python train.py --d_mlp=704 --vocab_size=3257 --norm_eps=1e-05 --attn_scale=0.125 --init="normal" --init_std_o=0.0 --steps=2958
Each number is 128 + 24 x the weight over the matrix's rms, rounded and kept within 0 to 255. Layers, rows and columns count from 0. Numbers have three digits each.

# layer 9 MLP down (transposed), 704x256, rms 0.0903, rows 118-136, columns 0-255
114124150184094198127134115152141132081141136128107111050096105116130115135103134142160104126117158133092160166129155156111130092117161136112163139091155098140116113138107146104105111146109125114152159154127111161139149132126140117113152120149102110163132111153159132125119135093146130049133133151109092141083114108119159133171146146153114145081138207124179113140157107131120112150091159144136140123115128147199113126171135138156166107093157126144150134140100145151143135117153109110139101133147121186105147148164129160137109139225114092117077169085089117104111135099149117107104152110161183185128153144110073108140107128086118165163139106126198119115130152088119160125099159154154138120122147102144123126135085140145098112127113094112114147095133125147147135166072101
157118128138163118138123123158131116091153161152115107148110134125138129085162107083151127089185158081149120135098152138120138133099153100158156130122154130134113107138123121141139080181140109081122098129131113120120121103139094139132137158126122117106146134147112132143180111088114093164115124089141115111168116153130116104143146117114122113138138113106124107129111143085139145119139113161131137085136150106127103100111127119108117133143125126141136151107092085114091164137117111122144132126145127128132103149105135165144101108139155113121255127076129158101101102182142134154102105133135143114155133116137131085135131141146149106108147102116115112127121127073164113130146153100127120130150102144119093136144150076121095152131158127132107140136126118111132134106125138
078084126115152132122160187145136130135114136121114151097100124150207097051109121094141158120139114122111102124155110118129099151084092096115088142147152129163078106131139126149162105143114129116125144174155158130110124137143154162154176111161113178160089098156123143144183192092169113170109126179157167078168117125139153115176113130135102091135093161107094094118118119116155166131167146124168152126125150122149124146141143119115148085148105114126158126113115119151133122165155134127154107110127125159098183146127145145104135132169148117135104101153177117131130159137153116136147099102138123133163093114143112096138152097127150159128123125101175130115164171090156094148147152099117158142100150137198137139169126168099122157120134102118141149106113103105137126146127113
156106172148165166162151101117122150096125124152103102170155100151126090102135136156082135148128121113128149131144101130129148113088108080142111077146090108163138177138151129124116132120112079093143128122181105130117142137136119183184116182100135175130098122130127158143152148101122135129101151149141130162112137138144122122136112083115109093096119119084122111150118144199130122123177154090146138109116138081120116136161148121140140109145138128156126143109130133079116087164084148122154150093149148110163103137107101161145129106099170142155070111112114182109102146122132104096157084143110134079116146143140147111155124150121112148106138115153142137137145116139125138144128106162107119132126120082141054149137146121171117098155148142148131130119127086125135101153129134
140172161139125108108166139137145123142099135157086136172141144090122129132074156117136110091163176119116110137114119132132149115138126128127129196123137141143171082096174154124131121110131154119110128135141079112140126118114109117134113132165139153121118126128135121107121108140164124131099137093142165122089112096087155125159140071158108115128099127125132145087133095156189163144130112123114113096172163125145148141144101139167168106128096083084125100106083078120151106158162140143134145160146123118106119096116115103142139143105128119095203148133151132130124130118140133127113097146130147139087157120131117095142121104104116129099143087138168140108163161168093132118132136133090109139119110119117151124137174129132110132118161121157165140160128139105146144155152130
139121081119159111150080110087138082152139128105106160135149109126164130126124130135132133138134143133149121159173124094174104099122127154115129113110101117133136103103140123105141084146158113133146139142147132098164131133139086136144128126109116076114083143111123152138111118125137102147109147141111136146118131106129066138129085083130134159140157124146137104121119129130128114148133169110101162106115191120129139085123152112104113135155111169083119104090102096102136100140091112097131153107157119125128134164145083109127167139128112128140161163161114137126134047111168115154114113109132120163115103115145124125148143137182133114094125123129099141149116155137129139144139154086072113135121160113110126126144157134102134123085167101139143117099090123108103091110169147
173103101144151128092141128065147104103120098142117149086118086100165104112148111127136121150156129101132148124137128133142131059157106179151160109095144121146131104136108129108122111126122136136173149089111115155102110126115088125121115130076155133096106123114103100174151130133116157119098148143174130128158165173144129142106136155137133127085118147160138137117161140159143147081148166130127099143132134153103141165174110146153107148119125112108116079135097138108163091122154109127135096099147102102119137084092126122095147122137118154127183162083163086125168137138144119140125137160124130117111147117167120136116106116151080125135170108108081105134107176132103102154134123126142176130119148193107137124112160154136120147131169108073120128104125171150111104098105147
119113101132110093139139114132126107111114053129102155126157114142119134132120106111114114097117142137168139134127105140156074140100125133126158143123130139164158110092143144142181136146141137090120140122101133119077141126172114116139154097129126109123130121153113176176134126077132128136146141153103165114151123118102100142177134064133148159165057139133151117114128110081120156169166114136147152128106091123102098117105187135144125164126167142146143075140173116138122133190164143124132168121142100117133124156121151145097113135134117102180183157144075099166120153160092087143149162141105138140145122140102125166105136145164138146113157111105137180159115170117157128131111129134127107111125137125154152184129150124114130139106123147157133163127066111154124145161091097
095126111123116091117111111095104180123097144100124091101148133091123096122091120148087106108137126145136105105123118100100139123098126132130143114156125135138151130140173155151117152103177147116163129166119111132131153150085134104153105149124123143124086133123099173129087143149143118084103137134105141168169139114142120142170130135087108146125109107101122179111158152150085103151144125133107141135156123160087121129154131139140127152160084114162144129139165142155142112118130088125125144157134122170157135093130099136123138139097126144158104119131094098110132134103119115185125119177165183116146123122105112120117160144073144128160099168103142173128146148107061120130133118150143142127121158118165134124119116153097143114119136117141141098120120162135119135130101123
094125075109151082077136111154132121105123126080102106109129127154133143152101125120095130105125141133136167131075119126130110103126118147137141181166145132103136063176136105131126141131093120158131135134099147124127164146112121134132112123156163131139156131089122164189148147135109124169131175114086137136113141130153120122099123094139138150150159119135142175160156166120083141125145113148130123130120108152152112102128186109152141144129137125103127107109123157146140086151081135126110132100147149158075127098133137117103103105139108082094147128164142120121111141128096147149141094142138111146126071141113163158215134192097151097154134121134109089157151155138099115115168140128106097107141118081116123137107081129121089173127136145135160168112125129143086077133045124
128154099141129145111151115101147125178122127124126089144134104157140170139177136117102137121132071161141128128114123118142127127138148114103102123112141139149118117119093100111086146091139129192097147128058150156144129126142155145106135123124114139117100124098111116104160093151099046136173127119118085141125159155151123147143127107109106095129173121125135158149088168124121104152157169141155128124120106167113081127158131118137113061103119134157141142112144082134120093122152093155123089140166089135130176104154108122073111158137110169141159121132119136092149148143160152100159103110180119122164110075202154113092128133161121097123136165120084135150112129146130124120089172151100123125097124141115125112071123126160171119118138119134122128128145084163134170123141139
127101133133142136138158133166111109169124192125128137133119109142144119153152161057106139151125134093138090117140100114157145119121086117173137148139182096131146120160154109126132095090085136130100140134118125137141089140095123078137107162120127179171152170129152116157161139098147103145124101120093166147097145108148120162147089096158138144138098137124102136165125154118140111137155149102124116168138150082091142096136135109144087122135148131165125160163131102115128132120151139075148135097105064128113164108176115130138094123095127147154128130157132112155123100168110125102117161134112121137105120136120145126126113096178136123113118096124103106130130104122100130127118122110156145090110149100121103121116147060109148131178117098153116137152132117110111104139158178
121113144146110125129120140130105120123134134161130159199166090189106149124093135167142110166097162149132104111142115174093135105142147147111140096102112146135134111125164135128152106104141152162091124106140120191086083106116088084118158101102081097086125158154117143163072108117096131118157111149081130134134124137134121125116117109182161126145151111135161121150148109147159138124130133116155125140119148147123150125087109128103143128085144113119141138138143153127129125142117179124107122084173104128130126123142102125111137151118190077110103103098072089099159127113092116068107083111108128099096159103101127122106143101151116119160130120132097111148148188115133109185093116087138098105127130128151107080164112135170123100112142131151156155142170147093128111063150070
169102160114161133078126133150147090176102101102144139150100119127117090093131117105106123121103098122150149166170127130080140155139132112126081101136149185115122119163155105130091086173095137110192155100106122120099113130132112088198095087124143116122124122126070170140159177103123134113080135115151155076173118109167128124109129155135128103066093117139087117097110104150134150144123133112173150141125104143126082139153121093127108105133103130151099121133133132108086174144168098101127118094124128124116129128134076129112163139144126139108098119136134084120102147105109119127149160117128122156146117133123107126144103116153071130134132136192139120088136131103130125114118116061147147106090134125144110111125104136119122093115093094117102124136113098146157085091124145
142098157092102120089160123106137158146132108109102093102184120200157167115088146130110127116138149121118095134157115154168104142126145123141075119143092137125131130152123122121143121136158113099159135161122114144113116114102130134114115116179136055131151135147140121144145103122106129114127121104106126146092121083120130157126156157102118164132115117102117103090117122146117138116120132119115110133106128101118157119155135146143141139059124110125127127141127128125123123107116188088132145120126143097122154131115144131164121121111103143121126114123128183162100112145115132127122105121120147125161096109129121161119128157085128139159118153170072100150107166109108138150102098130106129130111128107114134099117136160095162183136117097165135171095118152103098110132224081
141077138145179139136104118136132129140123162082143137080126091111098095152117131153126076113131139125152167120102131113106185106089126119119117107131103128105169107139107126125139101158160123117149125094148139148128116102151154180087089130104133111115097155137141096121150139154137143123103104132140158092116148172113099147139083147137097134138087126162111186135108156140139134104138105100141121138138138148121142128136122123113171174141142130099154084159112136156141111159133162095115123129160095104144130094131138141105141133102115147122120102144146064150137163072182119094119156112076078160067151132142132108105127141166116099111076153167093139162067120138111100096139118143117142151122127144134135114144138090100104139121150128116176156154157161134147147132130139
133127141132143140167153114101103143104115156122116134133132139153107121152158091131108150119103077099140139122098118132121149153110141109116128117136125104108104106106105107143105137144136154131122150131116098165106124096151145137194123180109139187127075152153101114130122087127098163162151163142106137048138110112123093123131153116147167161119093124123164117115136148084170135117145136131160123136137119096147144131139111145121147128130132139159130147085090114151111141145187140120136136135117121155098166111118166122169112141147135122129190107109087166135138130145131134110133148102108162128125132182113095174123112111170125115113139118124160113133122176112164121134154151148139104139149144120136128126087179141116113142124131155132168136122068125095105084147132125
162100104161150135151095143130123087136143173143121164165108116161127139121133147129115115141143192138150133111130110172140134124102137161116137088111135123148116112085145181131128151103146179124131154115150104186105125154145122104103123126103059107110100139096110135118140078101134113092125156146144143110159141105159139150130162128110110086106139107121142118107150121166127161120128121125119144117115115140147122139130110150057132130090144102120141138127100132116103154120133120077091103132119131125140090105168145103147136126084126116147135101115135115124110129110146104089112125137169080137131137134128107086154136146156131133077124116098138130121108145116158117164162189155113128126126117108135117166152139133139105127134116112106140136139133122109115116113105126
121144138123141140111099135149111125115133109102097106125121141080131133112123175103141127142170132125092088123091094135127120159107149110104148134111138116153109134094148141140099170144140123120136091160133092133120116139154113180115086132127147173104137107099139153109151097147153175146121118137103120109127103118149126160139124141152105106107151088136111121041092133105119122119134142152120109144148158109144119120119147140082152112120135121167165140118111140133142148163137113099145135154120136144097164119107131140129124132110125126166086099135128146123127102144121146113113169134160160146146130080090124124135139117077131126120150156166146154145103137122101106097106151134146171140148137148097147148076156159170091146120130125112128098120167143120127121170121137
# layer 9 MLP gate, 704x256, rms 0.0902, rows 119-136, columns 0-255
139166137126140178127108091133109142116155149115116104119187087133097104145109143120107150122081126123112184129128098165114155082111153119113140134134133136128142132097079105121084156114107179107129113159113123156116148138143146139145133149138144120120115104130166119133173145136157168130103126149105157160087114136159104104151129157138117135143124134176132106149119093139145146114133074141115122119127087131165145124120146103103123122099150137107115122112147181103166141153126073115120127144114105058146177128128129169114102087101120117137062162100134165140146133112105133133139154121118118098135156141124126152134158114128090113134109161128149131110128131084124152120174071132105096107134159135110108153097137143138117099147137152094125087131158102148138132147118084
063137128135143093066081108114140128135106144098148140127144123160103136114130144118139145152069128086155128137174090180076142122194145123108121082120157147067108118151111127092079169172115128099131149141100099088124148090111136158141146130162136143110116125172110126126122176100105151122132123110106117109136141150102141156131114128102134080113139104136145112154133119169131149105148131119167098085153085114133103095147120121147135177117141138121094130122074114132105147091119107130094141096100169172140117129132133111117095169113106137168125087107120105131139114148080142145135109146130128097128136142143146177179113142146123134126163120087147116123123076135122109110151134129126146150111141136097134143136098139150143088132150119164156152179140179142099143149118127
122141099174178140137159137113135135091115119112138146125144107168114099103115185125106111141168117117127124135126146176125095115138148122121136106102123108128147144103156121142119119164090128117139121114084116133120160160128164140131123137118128129157110120114116118103113166138152171105115143145122122124078136134092124123161137136123136123120125102120141091104133102174138123162121129123160137119118136120162122096081110113124106142102110112140151140146159142139096135144153121092116136090096102122160177094168131097143143130151115157160143136095142119120125158132153135145161103110084116080169152128133115098133094136130122136139137118144144113139112151131150100118144099135143100154126126137125149118131093124100110152126171118114131080151116126154155194131171126
125130170138142148175128122122139117130157128122125110138178155140117105128112136133126124130117120099103153165125133091118159116114119147119161108142135129126110120119090116103145160136141128120131112116106192143106131115139122127147141101156112136111133134141115138141096098123092148112129126123121106095090121112142121115099129156147139161138136170135154153151103155108151149125141132126108159123149126135103130123107102149126100119150124105149141150140132113128140143108164157138151134103100113146139127135151108179123112147130105118140118137149138122105134102116098127120165153158128119113126134111114128139104135154125131115127124107129178155100132104106114132100146102116134128159125110180141123149123104129166131111131143158138120144100109131123112116125101125
123125090116119128141155082135130145197152102090120159107162118128074137127070111105179119151121129101121137131133113102127114142092122069150133140137156129138152122119142163109112139135160116124146113121155110159182111128110103133092094128157116141125101128154138116162132127104130146142141129092106091121105080148119105137136131058152114075122126171162118181102154110130156124165134157093072150120081174148140110136134120121104130117133123153138143095155155130136140145165140137139134124162119143158139169142156084153120095112146119091109145152149093142091111113141115174152130127141118121122137132136129133163118138116119143129122189131113198163123117136125135142134121129111143118114108129141119112159129093137153165139161124140145112145128121081133092159112111171
173122109104101126118121118153136144160146146120130100096164144123127179104113099140209164100133143101118052121144167136165134140121118108138088154118140111127071093130169142150133151136165137139105166169158089124140114125098111153114111115110137128146081156153106127099139128149181153145101140146124123149152152134095115148129134110096143133150127178102135106128171040169109113143140084135126168132159080124118143146134148115088107108098104104107089095129143124142127156129168085138116144138133132117098097114081142113106130129143120111100133126164119117110123123128077115068158098122104147117094127145087099113148130114153121142131139140133130103141129120114098160134119097123123121095116146163138141132099142077066140138114182132122130109110110146140154142112143127
148097109160105073154080130141140086093119128102103114107127140134109156134139085130147152109145137102128145126123111141061145146140152147107142092160110148127103102113140122136139127127174119110095119108137158127148158095126153142122144123147078122131126142129115104166117122126112114170141137083139145132117115120099095137144149135111157102122124089142122141094146142098096121168172090127087119122127136181135144131111126116139082152091122101099077132178143140139121088106133112105129137135120117178123094111136133173143114143161165133125119203120124139142111080124127118134102132122113070134083066120130125134121144097149174142147122129100136096161152125158064126101117126146119131116107113143066123127124191068131141131148106102122119145139129107123134125132092097
122090131149124136108123121102146099123164139158105095122090133114177119168129104142176122114095123136109149109132134192131172101105134111080153103125147104165174121120163146155144123142074134159112145154130112156076105130150117160106099124116133113099146110117127078137119116070119115125139119105104150120103128127114097129140134128132109117168118127118097105123087120132127146120142124112140093168118158144125127078125112146117106140108144145106110142151094140153130118118100135114163135141120176159135125160146111090125138112132130100109118118125121056158162125138170155122125116089117174150164088091085108142163117117136129134129135137144121128114145116135142102114132131119116124087103114133138105145166142129138095115168129113153111134100102149144087123151178107
155113145139146120134149102164152115145171166130126142139151075129128139144149150114120109142175133146078167097117103114095109086128144113154150134144131128133138137129109141170118161110176179104101143132158160124152115159162102140115126058128120137109140089108080140100112115139098173154112093151123096129131142103105133116091091134128119118127112111112111137093107130132090156104156079099099131161152116125110087121076149165100093137137142090111107096152165164090163122104159106128106147112126100075129111126136111117132136143130118122146137149121160129156136117086154128105138144105140140131161128125107139109126144121119113100149169093106136076155085109133165165103119113124143154145145116118114125168138116109113128106142115121132108111142126117067088143119151133
119148104109140099211106087116139132158156126149124102123129151105123138172096157147115102146139092115102119130136097159083148118117116112144110122157155161151102118102104111114137085137153148148103155133148110180145168158092165100126152119104133094116145148145153094137116132085149169132133171142122151132093115130153123126115137126115148131177123122137122110139092139081131159103128105143103105153145133128148084140107131122133096120136120095107121149102066148088118131140122114138153128128170134129130096162131103142152129175122111126124151112135080111076138149135147105093130131104136135110158123099122113137118143150108114097166151121159122093106137178112161129109121182170107090139105154143136148110074130078145123089140110067128128157120136119094134148155081096
177123084099148139090105099124122146172134127119146140151140154141169118107133094136124162138110180120124172077145108134179105106094127113152126170164127105123114144185143132089127143164073119133092132117119151103114126157094172113100115152139145136106126123121118128138113098128112136166135147160122155138183151125173116119153168155125141160134091127165174132138096140170134118114134121108124088127119174122084149109087109130101091122108121138099142134141155150138081082123101133160131158108145124125088128129104145136088084149104136154141123114122137086153122126115175138128117123108127138117102126112146108125143119149133159112155109145168141116103087122126115140106158147144124100088097114149121155140154146120123124133116093166075190142115141137141112147142117101
172147115164123147111126147118101151141084130130112081148111114139116125124130113132163144113103109095126146109122141127131117101104129168125119131152107092126126091118169124130109154120136129110169144107150107151128137172123092129134118126139168081174132117149108096121143132132131129087155113107114100106124142161123152114151123093107074097125166131161139155141095168151120106137125175119090164126140140119157170111093157201134126065175080097132120102184094158099111153102131116115132147113156167123108131141155083146138153129140140123087141132114108123150126122124126195139132128095148140169121155119079146150155119102122089167116124143125154169127135128145130142147134118124111127111088091155141114174150147131131088165131134109108113077117126098090142112133100148
147118147151110150152084114155108062105177121145148115117173121122149142100145076116174125131138136127128077126083111168140110135138141124142135112115124119121120131141113119114107104125118169153127122152097082145130134135116077152150175149140091160137121108170096115119124155124079132124075109109115166110128139102117077127154134106154145113108153166113099122105113150140156120119165109140122136116134091111153124136143168115094131074130153147054118119160132154142143142117111084156132140098128131176172133098131156114155125163130101156148144094147121130100152121103133117115104119128150125130136114144119154153131080122142127125110142101125108155104184120125138145123110074155121093057095097129127096139164153077108121127156093144168124097093129093125114155095137136
109103132121121143133129148131120190169153113105131129088135137137118150109132123156147117068073099090128123086074125125127121130129165127123136166139155171117116158130112151091129117096139152136116185107139103114132138132097149145117126102131130124148100125167090069102140185126151128118074149135128168158149137159165122171111144127098154155087125156108102119128070122158119118124122127131139114149115151132113126156147126124100137135114087072101096153158126128141145083107135107153173147109154082112131099171154144149110075113162130094118127129120138082120132128115142135101125119120162121111127116122154109148111132117122130118120172123096142076151161131153134137132095165164135115115127129112164126149134138142112180115132134127095133125130144107123132183131127142
136127142138072101095125117135177178119119167129176117125116102164123127082101117079119133116122097101161133117093134105111115129144131126088119131132109119157103111144155150104102128133107121124096126096097135128140150082095161139196105147128118120109121095135169123129145077122110110110110137090141156140080105136136150132127114167071121161164123092143118081168115121126142144130110166166138138151161140095182114114123140127118125134090130152149096154114132141128161171149146168130123110135081145128137119117132111152115155150093150130146144127100086108111138142113114147124136154120139117101096097121170093100168112130091080123144137128133154183113118163146155132157116137147132101130071085151125117118153188116157131145158120122140143168138093112136088082126139080
126106125105104136135131179088150146180086120088142134127146160111142108146104113146116135182136129154133106145097127135114140139105151128141113117109153079115116146123100113145090167120129146124121146097124150150124085138165122106115138159130184115156136142146093131142166147131095099156121160089089162147092148148083114179119107109134140128120114113115138116069123121133168120115161097139150174140127132129147163111129153127120152093145132145135156056127111129123119114124119112137089095137124118096133172133099117126107106179118165142113153102104156128186107153155151136152110126112127139152147123129098091128176105129127127117115166131133138135131134147099125141124122145110129171119124122128118134115113102129153130157084122162166093055164114136104135139121129090
132136140110105175128144100087115152122126111135155136119112109119137129128137155124128143150105110178126148125128129099118162112134091110124121155136129132106118133121141112151081110148140121103163122161125177116118099147140137141162116127116156114125153116150139120148126140170087142186141123123122119142117131145101128104141117154137181133109129139130152170110095076111117079127165124114107139170122144140081129156146098109139140118169114109109135116155135098127106163121146115117116122149123139113140137092133139127108104088190133120138159170120130116113125124131131156151173126133153122104137090095111134159087122159123115099159137108163109129133107153096114117138087108139148126153118145157128128109123119147124130117112127111086096128150137172080128111177126106
152099107131095148129129132160124155156145131097110140125130146130117129138150140128111092135117119109145109095167158134148137177128131170131158115121108143140149114147140093145132145086153111134113110117117148129143123116141129078115122109142115116146136074090096096149158161122157124128138133129103140126166129121150131117101134158133131118146134114116106123141133156092141150090103169133161201113114127112087105091114129196128103084133115106123119159137110100129128112124155148145129108138158118116136128114178122116126085086131169102167106129119121126149150159119132109131111118090123115129159134119144137125081110122109140106115126127109097123077157072147145120110123112116102143111131133121143124127101142110131195136113119140177140108103123102118118129153125162
# layer 9 MLP up, 704x256, rms 0.095, rows 119-136, columns 0-255
085129089119108129100093083134144150080126094132121133170120100118114149159148135130148110121117141134142099137133137124151118135129111193175110145113130106111111143086119155127142057130125131161128140127118132139095166160085125121164147106137135146155119122143124137160131091158078098145076131125104133136158135097146098135144107096114121133105164124121129158084131159136170134083127111135155151112123116126093149141137094146111115145116153103127161129110170123111114115154124141119112077150112160150151168116153141116144102078123105105110146135124101091132121178096103121135153120130135119173146101115158161104150128163064108066132104140188131137142129138116129119140106147114098118119147154107110140115103151144135135161139141107139123148120126155140096167151107140
168134147119121121127155148090103164133141161075146101136137161119104107122089113097103177139105112123114140111140099097154152116146124119141079149144116130132129082145106087132144136076164120081118128162104089115141117108134181129154162097130091159117115131141141131121107157115122110116128103130107170103123123141088131204161093113078111125152085127111186166176106127133129135071121113132144157112139135098100136169162101096137109134111110132145095123101114175131110052162151144139153119160135187108180101135147086094137108129115123140094154137107146148120110073134092127075111096137148146147120121112127151136162134101173137185094102128114174147103066095146141164072166140142122128123114125119120114165147146151149138105156117140158098124129149143119122113070057143
110070172127134119140142140099126135148136123142161138113101082140091126129166127115130107163151117122143130164161140178125133116111122103128148119101094128095128124114095118095126162118095136108128098138142109124140069126134123138122141100099131148112150132157098122130105103150129139124094194164127156112163110147130148147118122145101100154175075156106143133085131153153120143134096131131145157141126116132129094191088134146176130107099113124156162122126071091134136084098166117097183113119128139101147111135131164150143123102118152160109097110109143116144121158143117131152117101105102101131163151131103095086099130131112097127085082145124170138141159102096140126142164152127152126143144137141119116115129112150119078130188116160148173136109154152131142135102105166
126126151128151154188112145112142142140151116132063093109156131158137118136105154114159113142109149088116110123089143101110132128130119147113143131145147123139150097107167134114142143167150161109166150114085119150106132087132105165113140113114115130117164131137107179142072104128114114148136116124143112123081093128142121105106131129185176138122139124156124112132083118120175136130160126167121116107199140129121120097142115134139145114152123129166160131133120110143133137162141185155153142142085100120146076108077123185111123161134084137096118114169162120067121122129113117105132149186110103145081131137125127112117119176115128157132111121163170134094128151169092118117147085159132088177114101138126121177097131137137134111151136117119132186097138133132112095135085101
107146169137126160140116107160140158100127144079082147150119120147113148089145111110054134143133145140133141107137101124165152089104122155127174154121126080127142142128113123097117093153160120127146128123122126142123171113119177123105114134097153197111154139151097125121133109167150147133111120160135127139146078165093165130122109139160148123108162107111142113124143172113145159099111109128154140153138142150151138108134129144111145129061158125160117132134128110114179154087128105132129132112131122097129084133132136136141134093106128091124142139115180136100164137153141114094134121134124127156158164154154096127094156138182139100111132107105149108121135098106108117139144135171119125167128114144100127124148170151144110122152142128109126141123134126109151115096139081
104130139163100130142110124148117089122114163095144134102139143091115080118119155131136115130113131090115143146050175120103142140119089181145120165123129178106150127098092128119079073118117125119113139152110112098151146124146148132122129133120127101119120123138167166104104156127176090121127159142150194146132111127097132152131131121147142107124140122166107109140146172111151148171083108128160114116144133112142173153134122113138127126144157113123171104121166110107139150134076193129120102100114121132151127120096101113141136105115095144112104152122148137177160108152150142124145161106152136138116164156122164129127144116149151157114080103132119104131131107095153135101124125154103123158084118117123150134116110149130160140131147120165122129105117173110106138113140105
140104116132133158102134096166147113141126133106129144143104127154165147114135092117130086085162137145110121085146121047106126128101124103151150124140130119089117150142123157147118168148147141162167127189102131116110109170104098153145123118151161132118101095092140092109131150109153118107119113093152124112092112095093136161148106136174136112147165113115140121077104094138120126106128097128140107116164161123098151147140130126118141100126135117109113152105133154130094138109140153138150108122106148139128120156157122101143198124100129125139171100149088122134093148143092160166117123098143164113114087122116157154130083153065119152147068124159128103138148161116093088159133112134174092075086149110135130103123093113121152115117127148118165125162128123110146116089094139
163109170146132130151080098114149094140136124145131082162145175102106124124169144127153116144112082146126131081182151160141135129129126132146143110128128151170148166115092124123109143140123115101047115132133098130124126120122140135108139131150151104141152091101134144143155123122139120149135182115120111136128135168153105094087112148178105148137090148126103114082126127173136103111150133110174107165093080080116140131105115084132134108143115149134110136155104089117159138121127096141146137152131118116104096122158081143104120111116119138165108161084124142124110123140144118117131155109111102106115151130124111164138146136130107094126172141121121147142111093108112082166122125148107099122159124097120096153130105112114113107124116098118128142139157135158092106133105143
084131171106117117136172144127109107122119127162135106142163151127101138138120137127116104186124161106164116106169147097109139135147156193108148133119149098136177186182167156130130135103105143120153158135108110093148145159117122105112126122103153140122151160099143110097100132146127140178165142117114116173191172127090111125148157108135125097087151156148122120173150123176129142140102122162126129162117175113150169092136065108117113100127130141129143113141112146102141129153126096093113131122125092138132129122086104122139090139102111143128153122115102098126124126143143137157123098145114153078154103153143146122125121144113100104146121095117105116149181142096123100109117136152128134123084124095130118146152120165148115173142108189178123106120129107109115155148148075
123089147107147099140095127148109130098163155103157138145092149107128132187136104082127132136131131132129147126126108121120110062149188117136148109103115142090104105209149127138111156138147149101118121156127124144136072168147110129095134114131095139143148113126110159140109137144135182132115090179153173116158124157135100133122154123155117115108125109168119129112125154127147120150122163137155125142112119135125186135092137125117195145158136137126128119104177127079113105121132113141101142150139147122113122109107105129099133147208135119138095135138120129124123146147089141150122137157118138161117105129099123157093143133106110110146108113127157112145114124103109148123122100155139101089153109072085136100190106161163131134148134128144117109126122153162147105154136081
126146135137103114158171126113079140150131169117119124134133118085104170137158158138119144115121135137157113137144111143123130143106118106153132146144089091152112112114140114162177122179142167142145107139133119116123151118113104122081129106161081126165097081124139134097158125098100132155117125081152111096168108135115149080141120173120115130111177123135078075108157133125128119102116134172148153129076146127115108113124117122129108113137142137112144184137118180121074137169119114134089105153144120162177178105128139113133098128121118130128139126100109144078117115124112135169141122119145139090126104105144096149107098146120099115097122118112108158124119086164173150125141132116117148126118142152114158100111103128114128172130083119118097143089130142141067117122137103
165107138125154143117096073139080113130154153113123105089150106160143097124172109137125085120089106110133138138129162197102131131150114132108157160125146090131149158123092117125167125140138164101184117146097118143127158100130138118129157086149151147136126123156134149123086098108126125148109163114096143126121082145147135097144121182126160131092135121106147190132105116116190074169119108163076096124143166150133127158124124152136139128127140162131163112101158148119105062106132118087144122148178137132132127127071123139155126098133107176141111124128157139094125107114140117110154148163125101121125104123103156137090132150124103123132162104181109136111153145164131119094134156134133092066129123170126158120120134106160131122143103123121108110103140123122129171133092161
095142167083134143148074120097117101079138131135146115145162170086096197118138093138152125107101121110129113101126126109138167113160119131133103168112116112101104124134113147111170135107137143101124092149133134127133123137138158169104134145148129123152147159132127139155081115108077121137140169101067140141133148105141141132128133161112130146160139104131135124120128154127103134150157083112205132131104142138106131127109143136142100096095084121145111105106174095105149109146087104125113143113125118121157126098155100122115153079112155079158113093162111149161132141129075148161177124135158118091102136117086132102106122164137139098091179132165167113167151097117093146135112118147173127100112105110083153122183126105109086153109170154113154148114148153130074125103104196
126116142111147118134110144110125129138103078073125139111123147136156148100131139163127120129142131130123121137110148179108102110108140164094125129127151128122144108164134144163123131109123157156112148138106136152133132117136104114158124124161151139127137120166171103142120164176140130149158123169135123096142114151138140149108140136126092099091109100138144122136115146104074076103127090133118159125116103124128155132134146121093142121111142120099107185149123057138130127181148189187155112127136096151095127092141138094158137154182132139142084115136136106110110113086118130106122098129155130117153108128119112120120129146119102127110117133132137133143137131086141103140157148168165117085045132113158143101143130100136099134148125165125124129140149132117157138093084150
149082111157117168127136124150139181157119142151106147117128130138108126109136159076149139128141140127122156132152149086108124153099099150141140120103127083128126115146153087143126131132103130144143133129097163092097110137071127112149119108088102108139128134150142134109119122108125144142127134126080131110115116162149149126135141130160129112115135155137170100126150156157123127131120153121208135158206102093113127154107132186142083141132148135100118113110117097146110160167142122153140118105121096208129098150129130120167162125148158166102140152125137133108088098124127114138106137140147122123104184136131127109130131130088130099119078166175139123138122154136117166090143130113187119092153126138112134136116097143159131127121155154097103131108110141124143136129114098
130153094140150140140109176123108107136161104127130136141139108154115155104119134196142137114146122092143149132123115082139102106136122120090128135094136141160136148129120110107133093128122109108154154140124174120117106117107110121134133119106098144140159124142138134148124124115112075086147126114114136194130069140149148138135190187105129117131065142118142093127124134131086128169108167137134129107129141120144097182093120094120112127145124167118117124128091117118119114153146115115171126100097083138132094107128134155126132149091147136130133137113127093105128133155135130137139098184144147114083095117129127134119094124120123114158123144157089073115135104126140109103138167113148152079137123144146158135140145138106084142157130104132132112128145155125119114116132125
128097125154106143135110098119088118152087115131097157142145085183111145148127161111147123091132171135113144152119118151135126090148103139111144136142160122138145128136132138116133138109100136107159134083168159098124108124122118116146099106129125145139097121124113144105089135127139125110140116130073163164134143099143094149104113111086090114161185132107150114114138113123128131149108102141110129095102140148143130128128119165122107155144130185093104094114138128100133116116130140138144143129108094127105144159130137141090121101136122142125116161127140094182113132182077128135116097111152148073127090128131150120166122099178122158169117119127131179104154136170144109171142136105123115113121116136129116125124124155150137133159140098128116154100168104176111099122084101
064102149134093155082151157148116153142159126090112136156135151117152136133156161138103112098118151082141134118139103168142107203125129162085148099070119139159122096085163110137097114135140152103157121125113155151127100107151120096125118116151101131123080119119104123134121140102130140116189141161132140108138147119131106096152134141148105136115143082113106109103075164119136178124089179159128146075082141114113130124139110138133130110142071127115162139131120154126120112129145126115153133163158112119127126124108068101101090082142146104129122139087129163108157182125174139151100136144136104107152167118150130170138144101124173141108109132136137112074098108125160111132127144137123147101137110126165135132095160171130182110125111144127115093092150158123108115181145162